{
  "norm_eps": 1e-05,
  "positions": "rope",
  "rope_fraction": 1.0,
  "attn_scale": 0.125,
  "bias": "none",
  "init": "normal",
  "optimizer": "soap_variant",
  "lr": 0.00603,
  "lr_mult_qkv": 0.7,
  "beta2": 0.99,
  "schedule": "wsd",
  "batch_tokens": 262144,
  "doc_mask": true,
  "train_tokens": 989300000,
  "dataset": "wikipedia_en"
}
Each number is 500 + 50 x the weight over its row's rms, rounded and kept within 0 to 999. Layers, rows and columns count from 0. Numbers have three digits each. The size before them is the row's rms in percent of the matrix's.

# layer 7 MLP down (transposed), 832x320, rms 0.155, rows 701-727, columns 160-239
101:540514542534473534446528553479501498473482449483424540454380513414402509453450520534500560532581498460445482487545500521543512514594401475503467541418492385419465563510546462523541511606525502488458478459502494532538476465546447553503445443
098:541492446546488470566504470543457409501403515497553483461451513450487499482533568512472535500435494482469418472465469517616499492558488447476478529472481480456510502521502543588451569499589485454566544514550469492468626537584571494497497484
099:462615521578497520513484499540599465501619561430576496509505515504422496565572543458471536529470535524489646458485538466473455468493506497544489483560557426406521435472393437453454529545519493506464511390556530558511540503524462458542467492
095:502474529495510495455460485558585500558373461488411509533492471435503504445407468421526470401548529461561458453464487587488511502506474535512524641502428386473507446453476507519430425528407541492554579395526469568568529390457478470497508573
104:468502501511429474469432477558535577484542546458498528529575441538438520570505551546506539468614482497486451488553409559436579500448589468436519465512416518499640442533539474569504512524512518543503610422457447618472506479426451482494464525
101:603473522513494527471535442548584466541542358561535495536495462489460530570439481488527514552478563485536454483493456486486557516554456495535367502508590572584499496520420511443520400477570456576476407510537526595443479476476447469393569423
100:425539544484495426488463466505466446468444468549348510485575433456481506523461593540492536524465514504452522449557533445504564452491404538523464542513398504565491403532520513427612429445474443425484384408604566526416622441514480526488560495
091:477480546654401441567541542523517486374518533489494476554471446485488544553542523518517471470497590442442635462515533453479535405535523570464477560456453449490519559471486523488412460485503462434520492474400559471558558543515512493424441454
102:559435476528455448446582504588441448501466501518519403456487531491468580510499457498507453508509505587506527586496475415484521513552490528435442586528533491430513552450557524492440429458500532479507494556505429500559376601551456477441438392
100:498573496560503464458520415642508542506556491510471430555461428610575461535440465458518550536557618432575497561497545430543476463462517567449450486494465520505436473548491563555440499518628516520503505539546481541515473489560495374467489580
105:441452495503538474511507469549482532458524429514566591502420495583501403437507414539531504488549590516516533496535534539485429529507459385528444516496545474504498601516500568436513561500458435478499503487475474494537513485491463489474546499
095:487496487468493386477508491552515585437427545547550453457515496510505445524428481425502422447583549487409471463486480475427474487433461610463499533504575455492432506504520520512567496330504495541553527470400524400487484440541465474434410416
101:569410547543522576499520539555479460512514530380522568487521456473563530491469446480516537426485488481483523527479554469598503446532492510498511502529536452496512562534561420461518438458457503509429422479469468429541517461523507452565449525
101:477456464504498523459584512577507481466478529468416454444497396442581454503511510518491463498520497561597471539506565541458607470588445545453535524491495532527427466585511499533545493438460348524467572478519576558426469526540518608516512513
098:469561486441403426467532393532493507503450462487571547529452470520519457560536491551493440452512465577493539575542543499478500461567451422536561534509493430469620527545457507467581495499534527486562505424469504548554476499494539538488411420
098:494545488582511511441492461516468533573536452491527456566552519467541447392540460521518532543450547572452560471498497487526635627534514465510476457418527575388538556483596562421451517403604440575539524468429527525529446506480495458432500564
105:516487544410487578554504543503510528522516565517498452515467524501503493553506440477358442546472556452441534496477551478558466636496421490548552493495521498582438461510595453503597532593464463486498455414483487521562510481532499506498500536
093:486555472460473470471457528503511489448418557539469516426511512553472466513543476522466449590521421455522473497434467485549424478486440497543493450483496532485426384454409413560581561467521528543511571487463577551577523496532506495442549506
099:516401575431476437425510488462494527466448526506414569600526508575521549446522515512475581554384446509455499574498452518535482657480457477419568545537516446491497503542489539461491592439444475444565545522625503572417503476470474530468488424
099:572502524521550480477406451495450486525463477470510487537435482505490461463503463509485531493494512399501501595492578516489472557426504507569459501476463493402505504503481459513503532473515452576449436521601454387660577423556482495451500570
105:553459472411510469574500631574479626495485444524565551507423501361494437526481470449446588473516506539503427518490519432500509420547548420489558460498488535503534515512427481422426477574409404442460536535413419445495515474483501506560493480
100:473481421481482513479547506427577439579462566433514536409503523408579490507572475503463639498555519390510439391473485479491526501538518502509581553622537540422421515445483567573555513474562507412567492521482472481494544600509540513534490499
095:422463473510540508427643461524445551438630545570465554506432460464515497478431427475476492436433525535490485480552599480446519431465478470397520549501521516378502475583444573510482492550539551597408496448577490447556494645513415506456517582
103:507463547467524554520483475508579529488447518565474517549442478460548472515548573488496439535437416521527481582475514459552524561615520532479452511510509447583558443466540493512527497527534553492474488475564451532436531524511601529460354476
096:498518441526484455476445520475433450396476504570449472599495545593478536481518556392464497484480481500494472476652477435494512445439537594568559454473516443458483485467488428529503452434521519502518482421592512588443558534478394605415512530
098:523534518505481598430587569486478456539595497556593499498427483456514522579479487550392448458477444482482477503504507468473558479563506509404547485480540535468422538472461489482467466359531480459530523557575450461454545497415541486517487590
096:624439448478475469448460511558559476599525499536441548462491474505445512475538448533433534539509544467567608593507504494455515526462497492572509570517628472489489588454528607567512510560463566566532498503517488546538416500511495356537486490
# layer 7 MLP gate, 832x320, rms 0.154, rows 702-728, columns 160-239
098:485529503530439544564470448560499523494464456553448421479486494535492513540389490447512406416524504516485545560423485486505456552542484477483498532467579522496540528525429472477497460504513493498491502573604453547532507611519497495452530443
093:534467522520532563501449553400434518446467514462502608526600539577497528473570506449481477479448491499385501488575509647466487430508571544547460427527532551494492502510469475509571598512368588424534573409535547575468648516413530507453493479
096:523495497437466502525487456536444531530534502520413480494530543573498517543508471494581499530515486537461390525448489417521507496455463393528436534479471491503541521500556483518513513447466537448504507429562484480393474636638455443536532483
101:374478444496472519570529450468506420519477608529497447509436504418463454535461474557526528496619577461532524505519528559503473512466564484344406418515492471537449474484476557591497535535439454513502470554561548588456556548461469484558582489
098:496525559484482459504491494530519401530515555520554442471529451470547568410492473545579450584458367479540553564468571424468482508494511520475492531576465571433563408471447467465438469534452499518517490440507505492460494529575446500469625547
103:507487433461478404499544597504459460533688598447442503541484537481503411536535533442475448525501548507461541494440449521518473463402541523560537445488500423560496500449402440527472503581568531474505534501487548474462536483485474547482536483
096:512443395466523517423567461589499565552502543527540531395436444524537465470421554567476437497482529488566483450511426468424527557503560443547562517536496421444426503607546480511575512477485492577486486499561454446561502553510491504516578512
097:505485555477497400519470476491490433462519484566465528438532517456552483551534591438617505432480490490557513539472498488541551500523509465569514479537438575449522444442515380476479588386455471523462514501576452536446446560560487494416402391
106:468505427467538456501547599513479566519630499502441484461476533592472590445463564505520472525465516485591503382504556542644512510471498494471381389594462482510441455451503554479510630529498536576507458467438588454456495529493474488498482529
103:410496493462635483478548582489400489492552422439562471409559465628487529499523479470545482482477514524529414506491458490520506428521530591511518520548443432510491510548502453473461473539575492469456516472546456506435527603460363487624486584
100:520608407480484486531489507471532514462514520540452581496536501502552487381474591507486506422477497505544454502433532506485543468515546457521458477483468505501424473485566493408460570407479526540576470459469450512530532597471515443537521468
105:529508503480553607390467498535512444486485504489461431530544505552443572509506439461493440504471558556523440568577463551468507396495506482441590555480447476548504403601494470458566596409494528533420466604488541556467533438463538547434523402
103:539551506573450501548531450487564519486481417514488546501563480516488475481484515556528510428477504495504438413519542527478505476418539516471553564466579550397511566455550380453460555507617416496522413570437427549593402501526524469531556569
097:405496510467472453573545574520613451461463433582508540513497529452543535585639506514539478547463503478511486478587529505454491495512511470479499529594485471475462559526429579526512484381529463534555571561549475579475512525498487552454504467
101:562424475483479500388486443501448410423495414446468492473473586424572503532476556444460564511592568473573466562383513577442461458522429532476490478448507571442464549477494508466557432524500510493432474471589524480519584496625496544471431500
101:486538509522501497448449440453514439493509426530465515413506477560516528476451488525542471535475464489524541536544437500431499537544540480520448533482482520504380516440558461415601491536530447531604525548396497447371482488516449571551516474
099:449473406509543499514553569494646557494499447418419438461577500436466525430529460498450492581403451469470475496479587483516428465508523520564549459606514529438548561541474468499561490500494519488410543554588542538521400378488522567439449478
102:610596496510454494507546540529468453503409532537525532569394543518569493448495513487552450419500511492493522512541582549506524562579484450450551580426473536557481583421475451426472512470523466474508447538430502491470480492514499530467548541
104:389460439483485578565484491588398484397514444557425453455441527492589439466455471476507519477506495519556486528467528496536456532485533603488521482440543499504475571566443437548450493570476533504580534489530451607460394524540462497376468498
102:409443469554564552466524491578515541512483549537519470496458399481520509458538505500488479498570529469544557414560524426536609495495492371420516478509563523514492392429534551408570522511496526628499492589535512506508485433527467522492437455
102:469493506467478505570538526587558463603528559612457474527517474504458422564509508510447535503453491484542510476485570440528515512472479560500431486582551583483499530502429509537454552426602538423481464448534391531562560513433468513596516518
101:446498458386518396569565516496429455377635451517529486516492579486453491441486336557578480531570440477478499478441576521482532509419470455521510502528578527455518527516458566585573490509544528527453538441442570455461509600526410383554565522
099:503444525490544563582488490498534562458391399594482614469493619579378522470590517526494523449528548552640525527396494584574537623415584569484441584533449502468483490493454492460560574491451496532531450568515547555512511473474560461509513501
099:541535469534528500590461516499476651488486503478417536484556465646513497562485404522482494530421526498557520514519556524542488501412579543589555459474527493503511495528466470499593569546491559436568527515511497486510521576468455632431552440
089:476526538536519552473490544493458443526528545471471436573479509452495509473577469520528513479563347579500414498538501433542536539406547434526468525538547556458438541547470551452498457435544447476470538376400589533515486511492516444473459430
096:456551471562564428457544516452460488424566445469514543417493505479491537473438484560481590593472467500473562417508585556488503613478459443454589567480566441392461509539465533426538428505482508430511521500477602446494554562499468470444512555
103:535572551486500481577470508540437458469498521468506571488531470490406590516487495539570460451482502479590512512512549478421498549470543593445512451499520543645427543560483588505590591477533456478501523527417412443523535549461530468462474524
# layer 7 MLP up, 832x320, rms 0.166, rows 702-728, columns 160-239
100:477545481455484480602444441459469477510440449500554547449470505500504516564537568514504505503422464480554525475451462476485473486652458465506511508475426467553462524506494514531484528398499583546519472460500476453542557546401476553509517466
099:531416529500415565479474525399522549614539430530474519449445493499474498561523458523589495476477409531498468530419437485566517553483488490486557509532541525609512634572505547518532574550584537461526475518403447525486543495436474528489523501
096:531525447471568478426467509563437513446515457537478483520616540595552503389542426520543518439456533454416478499635553519522475529619432491521553509535548446526470523420421461510525468509399489513618407463511449496572465523409580451424535485
104:483509558459491544594528576527516583430559471396426545476503542612562511509563483552463544619503478417621520556550512512487498471528516509489562532548446470569537426502491491489425519496543540506486459504386400512529553511586468484475514490
099:516535486423455491482520426482603539464470452552490522569552515454587556488621461529390424406484520451471515437551470504565535499447502570489521461517453503533500516542572544531444461531585460474552438416428460479416476542571563628526537436
100:562472468535621482581557476499461445586500582493434509447464470464507548452470614452482497595514505505443534478503546508544512526475399512504528578561430455568410485365609559492503526529524503508409542468511514556630596594509477521543475513
097:487365557457550559507550502503481517547483381352471477487452567649478492466506499484525519470528484472562462498600415508421479508498514412566519455529513475533502519472565408524503582493536508589542544464504557472548456495514451413466490514
101:449522454499562525510482484584459511496526508544624599510567417494529553530475493638519537524617540437480503395484466516458524502430471491487517498556547499421486513532525513449567496443434504516371507435440533497514467422529511515511493453
102:464478492476446565537500498424591580579463539479443462637483422520580424483450504456454494468534453470550438472500514508574547474503564455465419628468460429469555487543481448460567504496519463489532577497386507486422539467513567502450510586
103:512464512440590483446429392424435486430515535450514512545531526488535519530564411531499482482438400405594471578509535513634515469460380607402516459535501393511447586495542503562484474517496446491524512518560537565471390527518499423565496499
096:492486423485454466550596465411402505474467510466449508506392475503525554560550449556446429480516511517473506577504528593464540464472441474597492464466480468514473462494466483500621500531417523458501438522600498489453468482483576504515481550
102:530446502459468549570577555481521463498483566472535475463557500464545499468444462502487493546530499503392541542463532479512592581470493545514488587479446416567497461550629523437430576513421508431477438629524518441405551540449425571547477487
101:489563455568590549465425532492481543362531533507433492490503505478525505535466463405540534583540512504492537567485556443470456506536412512511499562511381516504465462546540608548502488499435555519417555472495392436571624492539375547481433502
102:459503611539471426477566536462457435518517548541553617526528552583514593562470509483571464552560458506479412529423445399471433545584572530474542463499516575534527526505412444497410536472486457600417516504473434473556503451542505527554608493
101:527574523479476521527531571485471455582478406480508451492505464498514444519551443545551494418516504430485436518457517536528514471407433504561529491493554496504529622550505532494578536502486442555531485490488461567476553505631434485565468510
103:631545486544405511432600520484466586490495498523493430423499542490541546567475520363497485424526585493525521477496434499638435588485487586445485578579523447478525536484458556492485553540518478479498460392485446404466529610582467443454558561
098:534466460404529486476542484602473527501479529417472482394573497521485554477417524546442409504493585509445450532491475574603435575524469514565483545529550528488558503490503550437589532443515520546518553613572525451548491496531513526487539508
100:480479496514507471518443453517513426468486531571462442477509554473591515505569481586491440460456433537499542550518520425410555400490499481425516517553536481562446496409513454478489564547432548535397539515501579451398592510527436500447519484
101:497532584510516634559528517377562441524501545432441470412558534515484557456455396460461543556433497479483537461507549527499480501470571518434591411570571405447536503459492525468414557611488468520443510540550512566500483554569537424553591483
102:568502505487453545413469422502565441470482562456527383448420485582557489500529418424520567499511492398423383451554484480567499493565467583462472459408524521429597461624547469512556541426501493507509470548531489462463475584462490482535506535
102:559381452465525530434535466563611488495432576550491402498444490490572441539522484519480475492553435474548515552414654482623539551557502459487508427623511558471462468439501543589504468486524592568465455614524473544492559540457575560463406518
098:531494352542580512556529498505603393471483483529454503525532537451422613560565484515533505537573522441510489462393499504512578533491524436421487510519439443476484522444511562581469510572483491598462489512486489502562564482517425498538553496
101:487510462481564513563535511436554519554506467447493521505524428536428555455572576488472528448506571480452582426614476537550577511502539411421534533501423488435459580543431485455495497499526469547499551477513497507457519508434463516475495577
096:527536599533446425532504542510591481498679544501554482528420518486540422492502459453539518418536506491441531576400478501530441495502498472560543468543400477556584426601518531511475509484466467537457444487630490492518509404407440533506485479
094:537533512572486481493465458496450512529547441522538525541500438431584440490451485542519432507502416423480471439494592451516535514462606565466530530478377412544540523525514576497499573477545462457477399418468458516494615560461502474492480454
096:512497478502486462505512486431464406460539489515579515533474458490516525452455533434452568572550525574445501438532499420483504407506470511512472418486556495538478475461411538490527504568470513421386510466479527474539596528494502526530553407
098:453473449471466596536421469490391484453554526480439501517476548444444554530505597483537479416445485514532574524465496467498453475582527505431534520476525536458465502573493388400450542548401522473472416537500535543500524572597569550474595497